From a checkpoint of a small transformer trained on Wikipedia.
Size: 14 layers, width 448, 7 heads of 64, MLP 2240 GELU, vocabulary 9343, 47.8M parameters.
Architecture: LayerNorm before each block, rotary positions, biases, untied embeddings.
Each number is 128 + 24 x the weight over its row's rms, rounded and kept within 0 to 255. Layers, rows and columns count from 0. Numbers have three digits each. The size before them is the row's rms in percent of the matrix's.

# layer 3 attention key, 448x448, rms 0.161, rows 273-319, columns 0-111
114:096087098148095132131110140092120154161136148121137099087102134122124125147110150061089137078097124124146128136183146116147119099152151092119188096154163150146189179110099132103124133132112146133140145137126178158080116101125082162140113101056149140141123132136162105131138133118134129140155113148149131126152151093174148147077166114198
112:123150143102153081123133157154104098110138104099083128135126104155111137152127126101113153113140128147125112129149127140147124105152152143110137136117111089132133150137116156140118106176131136185140146132130156110125110088115138145119221151145134126135097111131129128122153074133224125108134122150114132052139121161112133100120114104134
115:173110143121132106149133144149120120134145078121090160111086157156121143154129137116076136155064106123139141096122170145142116109158135166069105151120140109108124103134088106115079164107162127077127163150130091156167140114199161122108132116085192146126117117111075119132147160160142150141120156123157141141121141110083149145154107098131
112:120106119085132118137149132132140112147117135100138121113097116175122135096118133153148067134137149131112107120111110116110137151106093124165151118131089148141131112155103123111169155134116154152114114129168132143099144130127129116123116148138079080121153148130123112180148172145140086155147109132072138136120108141161095131106124123112
113:127138126121152128129130121158147161168184126095155145132075141091122134143109161125163085137145165117162124137158123190105127115146139164120125119169082084156133127136116150146147161149112156128141132143121089112118115111119141130182155133128131118137124145104119138087129138118138085154098164108128127133108149118141072125146172123162
109:150125113092123143125130132130116105116129100157116100137145145121141113114137156123110158114092139116108118094132089111147119114185162119084075143109092153156106086142150149129148158102123182100136117124144115109092151109109138114166098154157106082117172127110103111098144111129123135138169079141105131141126116145113102114141134136151
110:170138116101101168132139115162127128104159129099138148115081149121151121132120139102170107148120116122094121147138131092167150109153160146129172159133143148150100180107147136116151101102115146142123139124106103132165148129154106106131125133151144100164153120126109159084111163147087097152126126128148090146114113179165147125128140102157
113:156144111133115094133170132135143147119157155153163117146143141121098099177113136131131142156138111071108090118105115162115122119114173143159119161142136147137082099126156092102138148118076118129092128128116125106157129108107093103125159107162120114095128111127160125092130121103159153084119161121119155110096141113112142111131130114147
108:088161140103149085098104130128163118089085107146147126139184139125115109171135113122151151131109117147096128123156061128142100103135147164093157124139094133115132095128099118097129150152167144139125120143150130134160148104122112093137109114139131164145131126137128116157120108145103079127134117132100144115130161137127127148118116112121
112:127124139151098118131119135154114125129131126125145114140112120147102131165110102111117136136154106144123105132104180113149149126122161142108142135103112106111139107114135158115125153151151119118084103193169108178161163104153111129137153110119141145104164110108117124112127157156120108150139175124119098158120139117159138082117131096121
117:124110137152151138109153138165160103171107121139081119120111191149161114129118123152142151152125096119117132097133143155166116100130135127163153149116124155172102089144092094178124105172119125115174133126115108099124117141126104154093152122119145072134116172094144154140115106141090138115071126123075159099144151145144115150138165098118
109:161158121107105161137175142115144150095162202126114155129132110129098165168131153131104107101127137149119080117098146123067120148171103167123116145128138128130180112130138151131139135169122117110108101124145152172133140064110170104136163114120084087127106110135126095178154112121088113138112127106129129081123154162123119121162166103123
116:132089094115101124158116127112093134128129122095082146130133106189177127141146087121139134133134115143144092130086161128125095138114165198130123095114161098091093122136146150115085146145125107158118152078138134102106148124165165100097141125154150135148146149149142117097145147176131163134124131106127127118129168112118110156113129096096
111:166137146115122152140176131133127125124141128135159136111124122142149142118124184067052118134153127113114121127073158165128135153122147131152097066129063106104117108145150138138136119111165122154085139132143094127159127130132134119144113136135126143132117128119159136117084130144170106124120108100108100105142184117140183153136137075105
112:147139150115119108106149076118118126168184131120122149126124094136114084098110120151131105155148146126146115126090148098133113132158143154110112138166127120122146087078078154112111154098147134133118145138138120184093125120140092166193139119134127166125154122112080118120141133129104147110152137128124148093120140165150162131165109130112
115:154119165121120152105156142171120112127120109104150140139105151129114155100115057120119101099128131137118118185136165097118104185155122135141151125097135092161128164161121132142117107126140101127111153129143134116142141126136131161101140138138115110115138132125107176164116196135113146119175107120148152132080121117095148139110146142143
116:092121144158172111073160140110124109183145139152121148146123092131133121117129109134118126145130139154114098106121126150144157148161120122129139138088149155117132124127136154165070112156085061110138116110126105145149131117123123122111078138093152135122107114100096115111113150145106152137117137121121135190125185118158134113150143112168
111:156129113125090112148149147129121131155126125107114080135145131125119117158150132140162142124114158106095140143132164135152108149140114132174157161147130139151119160083112069132159072113121094167130114113079132168140096139129179101111154183131174110157107117156119110131144096185124152128117147154080108159115125141140126112137132142105
114:127155140143142131124167135142084126120121090138168136113118128101058132146114105124122142110113143114119152113123075118112128125159115160137164129098112135128119144113156128178128116085140083125109139085094113161150095185113130143137185151139145148110103133130122119137113104128101128116137100098088126105162133158124153129107143125132
108:049126127100118168110100127135126147119154121146158106138135177154126136186080120142100148089101129124131123159069136108133140112116174131099112106106126157145150104127153121161135051093192072171133094131137096120154151119125202094144117113131103114102135106139112097119110120125131084132117104109129099147154166112129100086125123112140
109:167158136104100142161156135101173103162126142128148158137155081128135112088141159138094132141150126113128143141126136088089131089133138123144135125156143161097120074113168124156122144136130141161094126097116099114137168078149153125135126104141105140165078079123149176107107102088125156095106117122143143138118155148097118159198130114137
113:147106128133125131114108116139133138122185163095146092134139143123097185153122137121124113140121141110133105155125133154106132087167149080125137110161135137119140120145131158142116136118086104163149102149154120132105096105127142163078141148136075105120177166141138085177180085116118121162124149123092135110153117115132126140113185122111
114:123190127113135096156141132129117148126125130086128104120105160133141137112123114143122153139146109130109108172140144106138158145159132150159121120113131125143105116127175108156098107105125153125135126077126103163162128175095146116082104172099139141126128099164110100145119108129204112115113132175095185116137091058125105143110140161142
110:122177112130147107162108136127135143115183125091163121126052133105157125131113124152129087128136145132105126141129138097139143179114127160158129127177123083094158146130143149151156104142171078117123117134190148124149120111157128127101116140128141128124140116137117087138082123143091162148140112094124107117149144152126098118123099150096
119:145088138117143082121141174126170123163100101149110137100128121103125145187133129155139133107143117121093135147170145143137126134129136127147129102121135116099178137126137136138142151142098143113146099149144137143085116139065123089129125119116120075103124152158105113119134141143109137140171162172107094113125114125136073180119111112100
109:097102096117146149101179089155116148117082133134123133153152133122148146149114150152131126104131127103125114096117157138119160110143131103125132138161123092152153154130151132100124165136121105133145141084114188139140092109087135127114129105152096125142151095120134147144124096137073150134131151072080146132150100149116116147166110142097
116:101121120144169092129131131139105084108148114113141103126149091125151093117155144144105138107175110093106165180128092137163105164153060119122164132129146152149143115117186137124139129182153139143132180089157101137140175108142104107127124121153070129125141134106119138158117096118117126110102104123104152118167136131101161125124124110133
114:144153146189112167111110139123109145129151109132140082085173135165113091106132105152123127140117149079144120106126102152157140144128140109100160161106152078149121146146119118107085118148142127123123103168108104124121100106107146102135109148106113175126170093147125082130163115108097150126124094153152114137120131163140086104127078122151
112:125146111127145150094106151118088148153140098130103123154125076133106126093146141084140108114152101158150096173138150162158162109126112134085113117118114149081124098126139113159176091109155129143143098089128167104122118111096132131140119103148123120151153184101174144147126142109101123134135148133124163108141131137084097131128147158111
109:151110080112104140153185135085156138128143136151115136120110130124098161142107121115097133168121093109106111141127083119111130174153118077156147131128102114112128120131109137146168134086202081108093119124163119138111138130089128145122118149093107126091093095127126151147126127112153150090141142122116116112135134126138109111128113160116
116:111135102155107120130108116151110119090165146115133108119156154120120125101107108178113136097119115170140157142165151117090123128150098148104134127175132104140139080177185118084099067131116122150137171131129154108109083120130174131112122118081088113149119119110121142133121088105145135117120128118134156150137136122119143132101142167131
112:143091096101152107151106081114153168115139150122157193101125143118107123141131146092091172089120146147139137144141111103129126123131138129127117114110129128135117144139075138120132113136154155126153094123162192165101127119131135094144111117103133128167121088154103142171149174108169107117111159120154144147138109161129135151081100100145
108:132100117161125133155105138124096154078161156167160139138136116124141105147141120131089122149139117124114158097132081160119138113139158140098089173127146128122069120177137081123104144118097079142140101166195117104138148117157090167074125140110125093124132130128107123122192138158108076106123190103185131164127152125152096149127151130149
113:148155153105155124143125151122156121163139141148158119123106099148101112155111128097108156160076122169121101133135080137151155107117080142165105118132090126189166106118124115162066123156115122137129129090097142157134123099132141139138137109140127139125151159094140139057154132072104099131104125097171164133139132128137098129126158129144
112:178104152109141131157137153121113103134123150169125120156141111167114126139109173110128127155140139098110091163113141155135092117138123146105092104120147149129106118118143182130139150148126126135184082129134112165124096145145153096140152149111146108116185153145103107135128117124159174116093163136149114146101169080118147102138119149117
120:145139123163159170131146147114114080126093124128118122115073122120141153104126136088163120142166153131107151110112133128111139161149137117168154140152118100094112091130146077132126158116129158123126102108108160135093124133156129113137116123103085128116163188151097077052174108172137137145144119170102124138159130153118134122104158121083
112:155113146156142093105166127109162158111138108132148161105156169138121071123157150098098125158156109122120107139106145122121122127072126178160104108108129147163164102134142138171165116116144143129102102140107121126141132122121128160158134089137120113133173080150173101115094107111094100069176125114136131118129116167148097089143122111117
107:118086074112124085143121126086137105115145071146102153140078123127143095127158152141120130143156122133110153122133110089102147174129096154153146142132114131119158099143116124070109098147124131124112118122120120142097121154153148118168110162158145149172171087107086109085135097115155129141101161123143117135119179146154113077132082166138
110:116099109088115124093119147174093089130133140132158128156124150125181132177158129146158138141133085108120145123152107094140141144106160151187103084098123113082157153116106138110138095188093108152140144071113139123122127075126066157104138107127125125150145135107123111121132135194144126125090165109127154106161130167152121095116121091145
110:192126075134138114121142135129108105137081116105076128131077152147129148103130093123148135143155118141151132112097110103098115094159164088113138122145162141070164110135132164136104161116126074110127095121163120106114116148160176108123142169104126085134111104149132183135117128148124151147136098143106118170153125148157170175094150084112
113:078141123142124150140129137084153134136134128114133142111158139147168136116149110108131136092094162165128092120118137133132134141159122148117120124117109127168106158138088163090126067132145166167128168140080094137122136168138155138126113147132128146128134153153147076132138165136153109129146096144150143136113105083188096110124151135130
118:158183137147106119123128118053118116193124139140106135144106105143121164118104110119092099129185104134140141134090161105100114130129090122129124116184098154061125103125145121131110127137153151115152105127165125102110154144102123116124124175133119150158091140123132141105125156138131128159186148136118125188095154137148163130136150092114
114:096142158126120134105173066118143140131155131107135118109153111126140126129091127157146145148175116083131153181137127172143108132126113136109218126128133135113108117136110142137141120135150122161157102103158093148100123178130098098063178127151112123081141102167100131147118117093144131147165117114146101142105125104128105136121148135125
114:127151132175128119139118087080139150119127110139126127169092139114152117086125128134154155140109143094095126097083146083129144106118129103148150098150114109110128116140143106141097113094102126082125147120120096100148123124160137115145112149159083136137129156143140138130133135156144104100165128147151127140104115099147168114111116094086
116:125132089138134096147074112150121144117123099121141123139145118119146147114145133143122088152144082130142122127154136163140116142169107154110111105150155156132143155131082118155093135150151134134107114125135089162108174102117082082122141104109167139138136153138141175147129155118170117127085140099103137148153132115137106122099095116158
115:123166184095165144116143160139099131083141124175071145143115123116147121164110131154108150122147168145150120114154085124159125105141101131154156123127082136181193132154136099141134129149148082137146116109142067155195149159114153104167093119119132111124157134123134142103095148153175107146086138118118109120189139145112119172119139151131
111:166121138146127115110098095131100146177081111119138128130148101134131089123126155108136110140122150156093115101145134146110118125151096109128126113115122167143137200154133105171121143124085137126108129123094083138106151116147105133128097071107168110095142124127159096116127158116116123128075181129115092110145109100162128088138141119136
# layer 3 attention query, 448x448, rms 0.161, rows 274-319, columns 0-111
109:161111139094123112127154073112133135132137156109115113154141134116102167132119112088127127129145103136148124091114140144152113107152129161151093121144140123120060142168117121116124111131119188124158149125092114135175157165122136102099128137120171095104164137144178160132148166133131079120172171117129122130112134119156090140154159167126
107:121146125117165131118125131116151108142106124113117100119146107150119120145128135098135121142122141134133171070117118159074094127136091106170098086128105087117169170131071155149112103120095074128149088083142130127129130095107157187110119125104110142182134103147122108139122150127177153144107114162106145104112105144137127126116125151141
107:132131154155152178117124145126142105145133119154133097126150110111137125091152116124123148140089116110148153153089127117109109104173146117184148106099099149168159122127095092085137135172135101142170112171144114171095149127136116108130121144144096130182136122075128102129096159128144130098148151148112118145107144119122156085134084147091
110:167084096149110081118118128126186126138100148123193174103142099144135110156136109145128135139093165123143163112113147143124133122192117124105117140094189155125134148138084097157135151131133103111123130117114134146125138143153158117116103163149157111132136125097160119127083107134133131113140147131114148114146144121151138126177092132144
113:112108096108181090132092125124141129086131069145138129131084139115091115123150163106077132157136144100134124110127115136131165097111095136154104101111122125108158094087105126115098174099138104131142135092136124114136133120128120070113134174136108118138109128160143157100170164137123119138135154111102165154129100130120147147132104123152
108:132121121097146130130147118152124149129108149150105138116084128168123110114113116143139113083108141150123151167139095121143185108110102101107076135191114107113145126140148174155136087081177145100115115132147150107094099103159137165143173151174126128085113135116108085109121142117138137122151146101153161167119139110103148135172148096127
113:148184104122135085133107118112149110127151104122102134162123109147164091088098078139147159134140118120137116147134113156145143116158110129129157118135148112143128100130164143130102134136187091127097124133140086108150128128136103082120131117101136136115143172105139136094113130103139136090101182156119118159114126138153114146150099090093
112:173084105098105126136110135084136135147082076149097135119150128135089161125118095098155121115181076128120095148153165106147142107122174133101147154136113131122142119144156111104144100179133124173155129085153141111175151104099163115121151128099129128099143140141146107151128126132139093095122125133109108134105117142131093167084123137156
111:156136132161119159127134094137131138147178096117092161124089148107112154103117119150130141085109117134135146150123097101126110129137117146135085108118177109118106115148121134130109083164136099117118114122093130129108088124149167115105160100132142132114146140143148137138132129127152097129175147153094118084143121140088166106143140127149
118:101115139078130126095148123166141122142141169085125124147165134104138122151177151105127140146110155110125142115128115153118122130122124110149125140171138162148089117127178137122125137149149124149112129145132081114146085139165105149124116171099145189153120141119107133135104115113159138120185131120148128160122119120165116165153130130126
106:146157107085148139134098130124118144146128107139128109152118125175114143130111108130149149148112110168170110155120103084077109110165149133122130106128124119107145148112133122133094154124138134135094129137113142122147192137168110146102089146160114141093109120119107148101195132176132134131142191121142136146093120129097113127140107164142
112:099169102122138155158131132155153139153156126082108052092191150137130150143165139115125131140119117113160183157095124108125142168138055118149167149105172142130098123155085111121146132132110108087117132123102141142135119127090104132146137132150090140109151121159162152162127101112134127123126059130149091162167125076172128085157127113162
110:134142104152128158149140133135149131171125102125107144158151118109106119118094113183105139106121166158061152119109117116120133136123123114170162124080148130121143120126130112114123158169108151129136154129131107137150145121162137160135111109094127140120120117122138195103132101127105105143116150158110118128137147142117134123109078130148
109:131089154160099103119123126085098150100116091179163105124149142102138159103115124123107112104151115149133135096139170110152119098097116154128124162142121069162126119150128194122141111106116124079132082094161148157140090164126081173096118076145116132151149113166127102132127074110078134129115175109152127147144121131132131118129161121108
108:163139105153091175121107129128150069076132108109127133159139137176133147131141126184111158128105106106114149133126124126143109139143149111159145152134156134099127105170116136143153131139103150124136104158112068192119139116104162097189134149138125158121123160162113113142190110123096118166158132124154125142148124103142168137133107089123
115:081113118097141075135151114169113153066113118163125091117105102143135080126138126145141111156134127118145125086118123127162122150052105140137113154111136152183157135111131140144141144117137107161153116156095138104156164146105143139137152179145107107128155106115146185110124086125165148106145115124076130099142126156138171132155120138100
112:085156123136153137160138146093148103109113143097152146118123105133150110101144116111109126131147124175130102148137178117177152126125103092148145120138088142152103086135163161123111135110121113119135104149144145138116100129132128072137130153148132143147132126087108128090121118121177128143111183100092111133129121125120124126152119190107
114:129140130127112144125105135121124115112121148149119145111083138137116164085164146099113132129138118127136116140178168174117113091158127142134112147148138113095158112142133112116108163117087124166134142115140090098215141097120110127158125135136181108126124172141100176125144174127130103163145117079065118151115164122147136139118082124169
106:153128154131144120119122148141140098127127096083148172163086138163144119123130133183140114104160127138088109177136118116109129114159152135136138141155138147149207140122183113116159108112065098090139110138115138119118131131150103082143108113141133128145114116147142140129134144166154125132120130108142157082159142120179116109153084080160
110:142127144134096174123139147094127128123142109119123072157102123141163158139127111093182138113091118174131096165095153132146126122100122112103178117114061084180170096138107192141142101085126133108133159146084112092138186144117167168107125113140187109147121120116140140170137091132135190125120150166138109152157172117096116126149131140122
108:162080143095130108124093148096138142125095154152160113103126129128094134136121157145126157144132103135108088174131149098150134158180133143126168132100134146133106117136124126136123146147135169087109127126152106161111130154120085082143080147131120087125089093116183112135145151165143148147154118136121127109142171076142153117073113127132
113:145108174128121115107150147115103134172110139144170128169079099125111152116167116160142146116132122079152170090134115146103134136109105109105121187085138135160155124119108148146133154096106156130080144100129076103140103127131143107112137134096135162085087082132130155152148199116063129129131153133131156103093111144154144115126129144124
108:165126129152111162134098171125112119116124143105129111139128115112113130141133131113131149144127164114082124156125147128155109178130110136114112123124106166160131159068099118124170145103100111096097140113089101150132108098136120138155127136151094175105132105115133117132158150157133163078144103124146100147148151092109170097126117134152
113:101112130149158107146132114160133078111158173121123155119115117130115136132149137093117124146132136082118077137143105129122112132098163129125108141128160120094087101119143105126084111121117122091127117149156142144108134118150147114145155152135106121127068083126110155121148155138111119134133148158126146110113128141118094172123156115119
108:080128175104137156114115133137106167122135108114124125135135178115132109105087132158119140114142131115119086143148101098086147146126113136106104150122119115121101116122099118080100126134133145106101146165149143116143123150131098142128092154138077115097124136131090136140117133149102117183128148125068137169104120124122145101136086118153
111:142134119096116138144115150150159141118107161182136108116179155094168101152142112134123132106107116120107096140144112120110131152078146155114121098079089146139123114131115131128145120139137125093172107125078148133136131161091126105138151111129167165172123160131138127161110141129078137094148099132077113162153146109136190174087082117092
109:153165099123135129102115091171094128084125097085099147168124114104131151138156099104158096127122168141179096129144125156169116151103135106135115118140130165159090092096161072110110149118128095084124083119127114155147090123117135109124177107086149157103142138146129183153105145187132114117089131123133120139149101145135136170125155125127
108:122155127033145131114141093101126110124129132164124108113084165109141169142139131161144093129120139111085146111121095144114119152089125133173157145145186166157172126152068115154085069121117126148134136171163156135101104147105112127155117113112093109093125122164118120138110101166141143102136124071146183102107115110130107119152180142145
107:175129152113126125133169127126082166086112172105134125155156142132171121123114169117120142142132125094100151094134138152121119054106157124122092097070151134117126197160143145090128164116085114126114067125104058122126083128105125181124099068122101138111124115107101152145172149136097118105142151134120149155133113176094107141161127142121
114:122127111107129172128107117156121139115141165127129131132085127122141122169123124126157145105134057104129144132102135146102131111092165102104137141144123118115125134130136130176161121112108149137112142121110157154080144103122163117097117119157149132175143117137164084120147095119096146121116125160128075136124076137129230125045114110123
116:135086139121149124133158131128120132154142095141108155139145149115148078117101137110156123132151104142151135150135185186073117097156121121139108150127132118101123104098135172153093150121145164129100101112131107137116140141087102130107127096142088149157130159126116105122111081150108144158132126121111124110140194091106122143120117099173
109:094141116126166107108101112130174130091174135169113154136116138142133147164098138112135198089106138159140097114102150106107169144125113132140171115079116147128142107087152116160103099124157140146146114123152140093148139128088141139119139148142135095142149101131160107123151098131109113101122089137131115088119170149173116138131136112143
111:120141126102126153125131143138095157120141129093127122138112171128101111151155081150106137120153117088155152069111151154103134141155092115126116142116143114116120116161092178125127123102127149085140108116110154091110113099124116133150115169134117117134151133140112155159152170165141120112107149145124066093116132093087128141147107121145
111:104132111138129118122110097095127110143139113100092142095100113151153133124086111153123138134119139152123129082125160157181130144131088158156102157167097095142107141124123132127129135123119134120179126114131135140085128140142127147114113118098109165152126151125111080160100137137143122136147201090143159097147141160142096148164110143100
111:096144129222119112138107140128142165129096139119116142119145127173132136163123091136097128140098169141205161107129114133128094116121154136194093147112124185110158180099098132114130131131109119102130104110158123109112088126088152127140139130101147143116094123121134130136085106116121175143134111114099114145104143128100134121116136128130
103:109135133126145089122148117109114114158108144143117182140156140112143166145159168110122151115148155106108105126106139137150140155181110113134149141085108085136126127102145154121103120140103102167178145146174137136147130097204130127130177102102133131116127122113134147160146124129148137086121145118169144146150143127149179150130098111095
107:065151136129138113122133123139163104118145140127136119098118144075103112133157140130135106091127156108146153155171142124150124188118102143140119134105093126120151178138148167146139167126138144115150137120153115146106107104082145143101132115150175135152140161178120058133143162116121140133073149170129112091130126140118172102172088131139
109:147131102128125169115122141145127148112106110127156109121111110117130153148125151098137125130144157135123088125156122117145133099154126139099160120171108167125123142138132148128100098166090136123113137140144165105128113131091120114140126147128161110143099151173141089166167162156115126121136131134165116095089155129089117116140159083080
112:096159149127145118116147139144131154135164147095156114170107120143102101135182120111130135158125129113139151136096150115111102149150163082112112127134154108184115163167152152110094107141154119118124158158089152145103162183128138136103167108135116115140146111110089134147128124109142121114138113089138108102105118106130105160114141135147
111:123093095112155122140148130171106135146140138148149108126135098122115136122104158147125083113161113166145137138155108108112140083121110110140128138166117177090105116123136129140111109142191125100111122133107108129120148127125123123109123101145106174106108107154129134154140133114151104111131090127136155187149089118137138101081110119109
113:117140087093137145104140147108105146164155121108150106159125116150109097126110107122117139141124116105127157122149117119126147133121149144189144117132151155139145098123127114125119114103138070148157091150108132135156158189147131132135130117139095126127151093117169078151141100090120128133134137152126118148131158135128096143120147156166
109:149101126122122124159139130109151094160125150084151190121135120163126130106151132117106142083104101119153116109154137136113118140128141188130170151127151142142114130183169133137143126155111101103118104119131122140145102082106113112147172131136140138125071139134166154150121136129107178140103123130114137157137158155102173108183092139157
114:114116117126134134130149145138104118101120141063150095152121140133147135164145136109071140120096138112141117145093104131143138157116106108163119140151115110155152139176136130143111117085093122106133157122100163146121082132124172146102139105124128122168158136133162152167134119111148127181099118132112178139158143121112136120117149131128
112:147114164115140113107147142058139129128134113140162127083090156110154133160108139106136123108162118122125124133100118120138158116174092085116160135127149109132103117111116092118121132157099170131083141116125133130140159157107145124082121132166147159151134122115149110140151155115142076162146157117095135115123137138137153140127113119128
111:128124147176180109170117136114109147095152142088117138115108111158161126126141166134111100133098152106105094151107150125110128179126153148112127157128141075096143130097152158083139093132135157134121105125118119128100149088122114116110119114152117136121182115119104120103124141163094099115170124100126067154112113164154085087172138106094
113:094106141169101137100109113153132101146164141137125099106150102122105138109120099098185137135103167112144126119169151119115123185126135083160131146100127106096138138137127108134094105144092122162127108141107155107131154074108131124135128131120141123148123086118083107152147164114142151103136139116083165116118149135134124128114095144116
# layer 3 attention value, 448x448, rms 0.128, rows 256-271, columns 0-111
101:131166138149112119120129132136146103149136120058144101113138124138102119166168157141127141156122120149148112144087121046117098177163144133136106182131101088139148156131112125107133120145081111138109110105121168130121099168147116080138169120105087116107120131119105169146174147129145130191118133102158133139149111182111116151128119136168
103:124158119152180113159123171134141143141143115185137133154114141173110128135140134122125142143124124121119090121114110112116122190141179116101157116165132088079168117110158094105184082136102138111127167128149130161123151096114085137114133157125105147114119115142117139142120087152120124100083090131123147111110147070112097100132129142118
111:070131147140105133132112144111146082122133167123114128144132112154128144116127123191123116119170147074127120124133116111122124140138185139088136138098140133085094135186184114130138136114077081111123108167162121152131108100130127141168162088102120134122159147149089137103175092130121124171151107105150177110147150121181133115116140133089
099:139092139142139096109144141129111151135122090141182168121136106093131086136152125122125125096137138127140146182153112116153148108125107114121077102124138162081105143143095158123102130110098122149127139148136170093135091078108138143115111133117129135124081144143090150111090127118087111138120155114104103106112068134144155092161122115121
103:136142114125138121068116096134087101102180118137175156108109139127107117096110183114136114155125093113108148136119144164090115108143170139144109123100169141088155107142183120111130160117148171093161107179124173137118110088201132091137175130093176154140117110096133108149141157056106142096131124098125146125117169150143121120077086139118
102:073146125118156132128135101094147102149126162135116142145164155148114111147126120137124129171145123142120060139138121140095116149131120103149105187092152183117178125139117115125099122131155125104127126145107118150140128123107195156121102137137139146133154123112145107104103111117104140123126183181114102088142117164077138135131142161099
104:103080141137110168121119115110165147097128148170176114132154162129139116120134136164196125138130119122120101124129086132088119168187087142106134097108171110120135081148120166075139126137114138099145171130156107087143102113138120124102151081122144110128156146125150163142113145102168101120162155097100111153087192154074138129150088100171
102:130089121136139102131139132107128142101127142151110150122123121083121129101168090116110098145112142128138117143145129075134132146130139104116166117138119087158106154137146128122147116074095130109112141111125126107160153109176152089140129133094129126190153106135156114117133148086170093152114133091113102163153093134113102093119081178086
104:124130162117120145103123135101156123146076128082112084124098123177129135101093157134100161133107169136137124099122113136108145131125164163137163149129127137106121128099158151086124114132162100136139126097105159150126109140165098129127123159108182117108104106124133106143118157136128095156151119125116110137111121119126139153171095124103
100:084061110120168100115129123111191132166074104097110141076155096152156097156112139160123125108077114186075143116136138160129105132085120123101142126145138171097126176144132083121139129105157140077118110130136131159122127187105138127123109117092150141150094084124114168095117182145131121111123182096130117154156128100135110155155137139098
103:150128146141138139127138138099131140151124101090133099140155118145144156150118116150139120133175124122091122099141117150148112096123122139106125129096161126089140123112157146120124119098128097125133172111141155145129122129143129155108139134090111120120114105137144114133121135148125138116154130103094114089121119153181121149147134145158
097:145130167167113135111139153141135148136091125120194144122102141139144143114118177133108172133133131112125092123144130153135139155160147128148071125162128130093138115097108121120123127118097156114091139137109145115154135125168095125111109110096104116160139166144094150142113111134104137104159137088135140157151136148101130122127113176095
100:163139106131143153138145150151114120111146107106152117151082160098126152189122129139176131124148106192144160149138163116125114107127131159093109120139121132097124127102083171133127113109169117122152133089134169142132132110108127150147100098087096115128072137153152100157136100189085096105100143154132124140152131134139123135149167163195
097:147109136154151142117124122150117148128117123123115137103128154137106161107107109107192122138094158113129147156179134167161152117082126178099108097131119118145165162129121140129064119133145174140090150100129141132140142116102146106116095142074123107122154110123117120125130123076175142122144135117132134121136121164170127132132171165099
099:129121176096153110157146164131131123116141122105130137123150150128135117144136123175124117133108129155135142110081091133110162167123141133147141147125119138065121102101151168114119123146144100120160123135180138148129164105132148105168122159119148123094104126103132119123128131122154134115106154141100131121133146124100138146136149132097
102:124112136118148126121122063138167137129169113118105133150108120114113144082176127119175113151110163127113165117124112121094137158164105068117085160102153164124131175127129134096152088133128147129153125119152156167119130109104137110134139110154144156101110148126114158113127122175171147144136157120163132149147140158116135084104120116153
# layer 3 attention output (transposed), 448x448, rms 0.208, rows 256-271, columns 0-111
112:118114151130105126155134090144126144098115109117134127122116126111120145127134140098160085184125145125124109113157158135099117152140052113125130081117139147121141134131139142116173144104161122121107119146137112136141126124155142145107130141148156141153143137128144114167136104112167101098109114171106160108121115085151164097140125092147
110:168132101076149097118149159119141124123121121124138127078112088117101073152137178148094127107132101137140103147132155142136104102099092114151137140115121121155130154106122182173111145108160117116119143119162137140176159160141154151111131122086097172136100150111142142143099116119135136121180095140109065108134132152142118129147148090160
116:122164087099142145135161152126138131150096099119114154159125110130110132128154169139170106124125132126127157134108134112104157150118103121159102117119134146141145102140103115124107103107139130138143113148120112118119133173129129144097134147089147125115123096131078115138136160137150090128178157118130082116117088153072134164115133194101
106:092135122114150106153127143133116118157114124094128118126117127132152132113116144107113145144098130120132107106104123147141108186126143132145125127122153121140152107108145131133098103117172137096111142178092119121143158116145132129102141117137171123146105136119098124158104091115109144075120180148116129119129171137134121106113122125132
108:094161104103135077155156142126138137117115142127126092121134118120127121105123136160107099118120171116139098148140101138100096125112057127113138105113121092143092158157141110127122138096116110153071166122093100119182085150146154141116115093154124095104139141127156142096123121130139130130126121093157150112113104137136152097147100131143
110:114094088124136128116100131097093139097092133117137119113122128126157142117147143121154132110128115129145147115133164142117151101174144150067144154147114100108090123133086095144180119164132111136144122126122142097166143104102120138126153134131112138119128128100130107098176148124112098147115093075117151135166153093135118135083138079162
109:131111132098166112118138159149104104123116136122098117114097138130134125109149126130123118144118128102123199169142123107135117097154120062169126111159133128158112154161148104110111108119137151134141121133080139119111126146155105158141101176136133127080114140125102150105138133168133152139083142143111118145155119109140125132126144128139
108:106125109133129130089118179117127138107116142163143116129165128132140103138124102100163130103123092048111121127102082172164129153162126093155141114135135183115111110139122154134106096160177144121116114172132128134117081190117126163128120159135170127133128162153138120104113090115088126104142126121166161124123145156166110124095124153123
116:077132112153126121127108154127093117146146153130114153124164146141099163129162105103117133133164133156136105120132140105108139075132154120115123147168122130129110141107108105139134120121123122161157120095116106117122096081116163162136125133152120158127150095146137118117116099131135117108121147156092146101124140111130101128132181121123
107:128127154119116160174138120150092111156171133137128137160132147103143140132115136163134113149161140142131164112147142154126130122171177142155153136073127077116148125103141168108128133146118090149118117095107130142125138110116143120156113117114164128115174131151142150131112127062124138155121115154133123131118121112175134102105167154112
104:084118097122145115141129118126124096154154129109137133132136102131144121107106123112153127130109124134114117189152120147127129162111112103167148132147133130148112131114112167137113133113102124129165088128131107095132152121157123098162116162112056183153084128113154155098137134122151121144053144103127142096055146173103114124137174084108
102:103129104135105105147123098129091089146118173128125144081187140165093107100122147103129102127138091138126106118091139129107146135104134154127129119101120166130115098152131177126139145131154145155135096109151115138118157104115105116170130180085152116108148104057133125146081119123137118128129142121168112115132116146142123170077142128167
110:129147156123120124169069095112119150150132088102143123110166125137113115078083100153110113147121077111104147108126118167127105122151133132124131122175109089108162138114130134112106112125119104115095135138107089165120103133134129113130104105133132176137125136104114126119124142145150144146152132109097157129131130100109170124127111122135
106:139143111121141156163088162115137140086109131123121133103125087147127113165177129109062098102132122127134081117115183097124135119086123131140101172159204128119127129136186121160151108138147128141125144115114100181135125095174138093114146166116116140129156146091127132173116151144102139132116122154108114135137074136096104115099168088143
109:144122102171119124104090122115120156161075143162132160155134177156096102120105093100126121140171135140128144092125142102164113139155117116110110154132115144155086108109126115122121140110114129116106136145093137127129105135134052131102097125132111081103176125152145152165118129129109109154097127174130140132152167076154127108085134124158
106:106097135118178136144090103136130114061140123082129110118099150115094116126111121140128130111135131133159109109148154167098197143109094143095196109084136132127127056117150170132089142105120130098126111151094110132114122106166091141155135123132172119138154127095169144106119106119121126157135111116156121141095103151096153101131160142139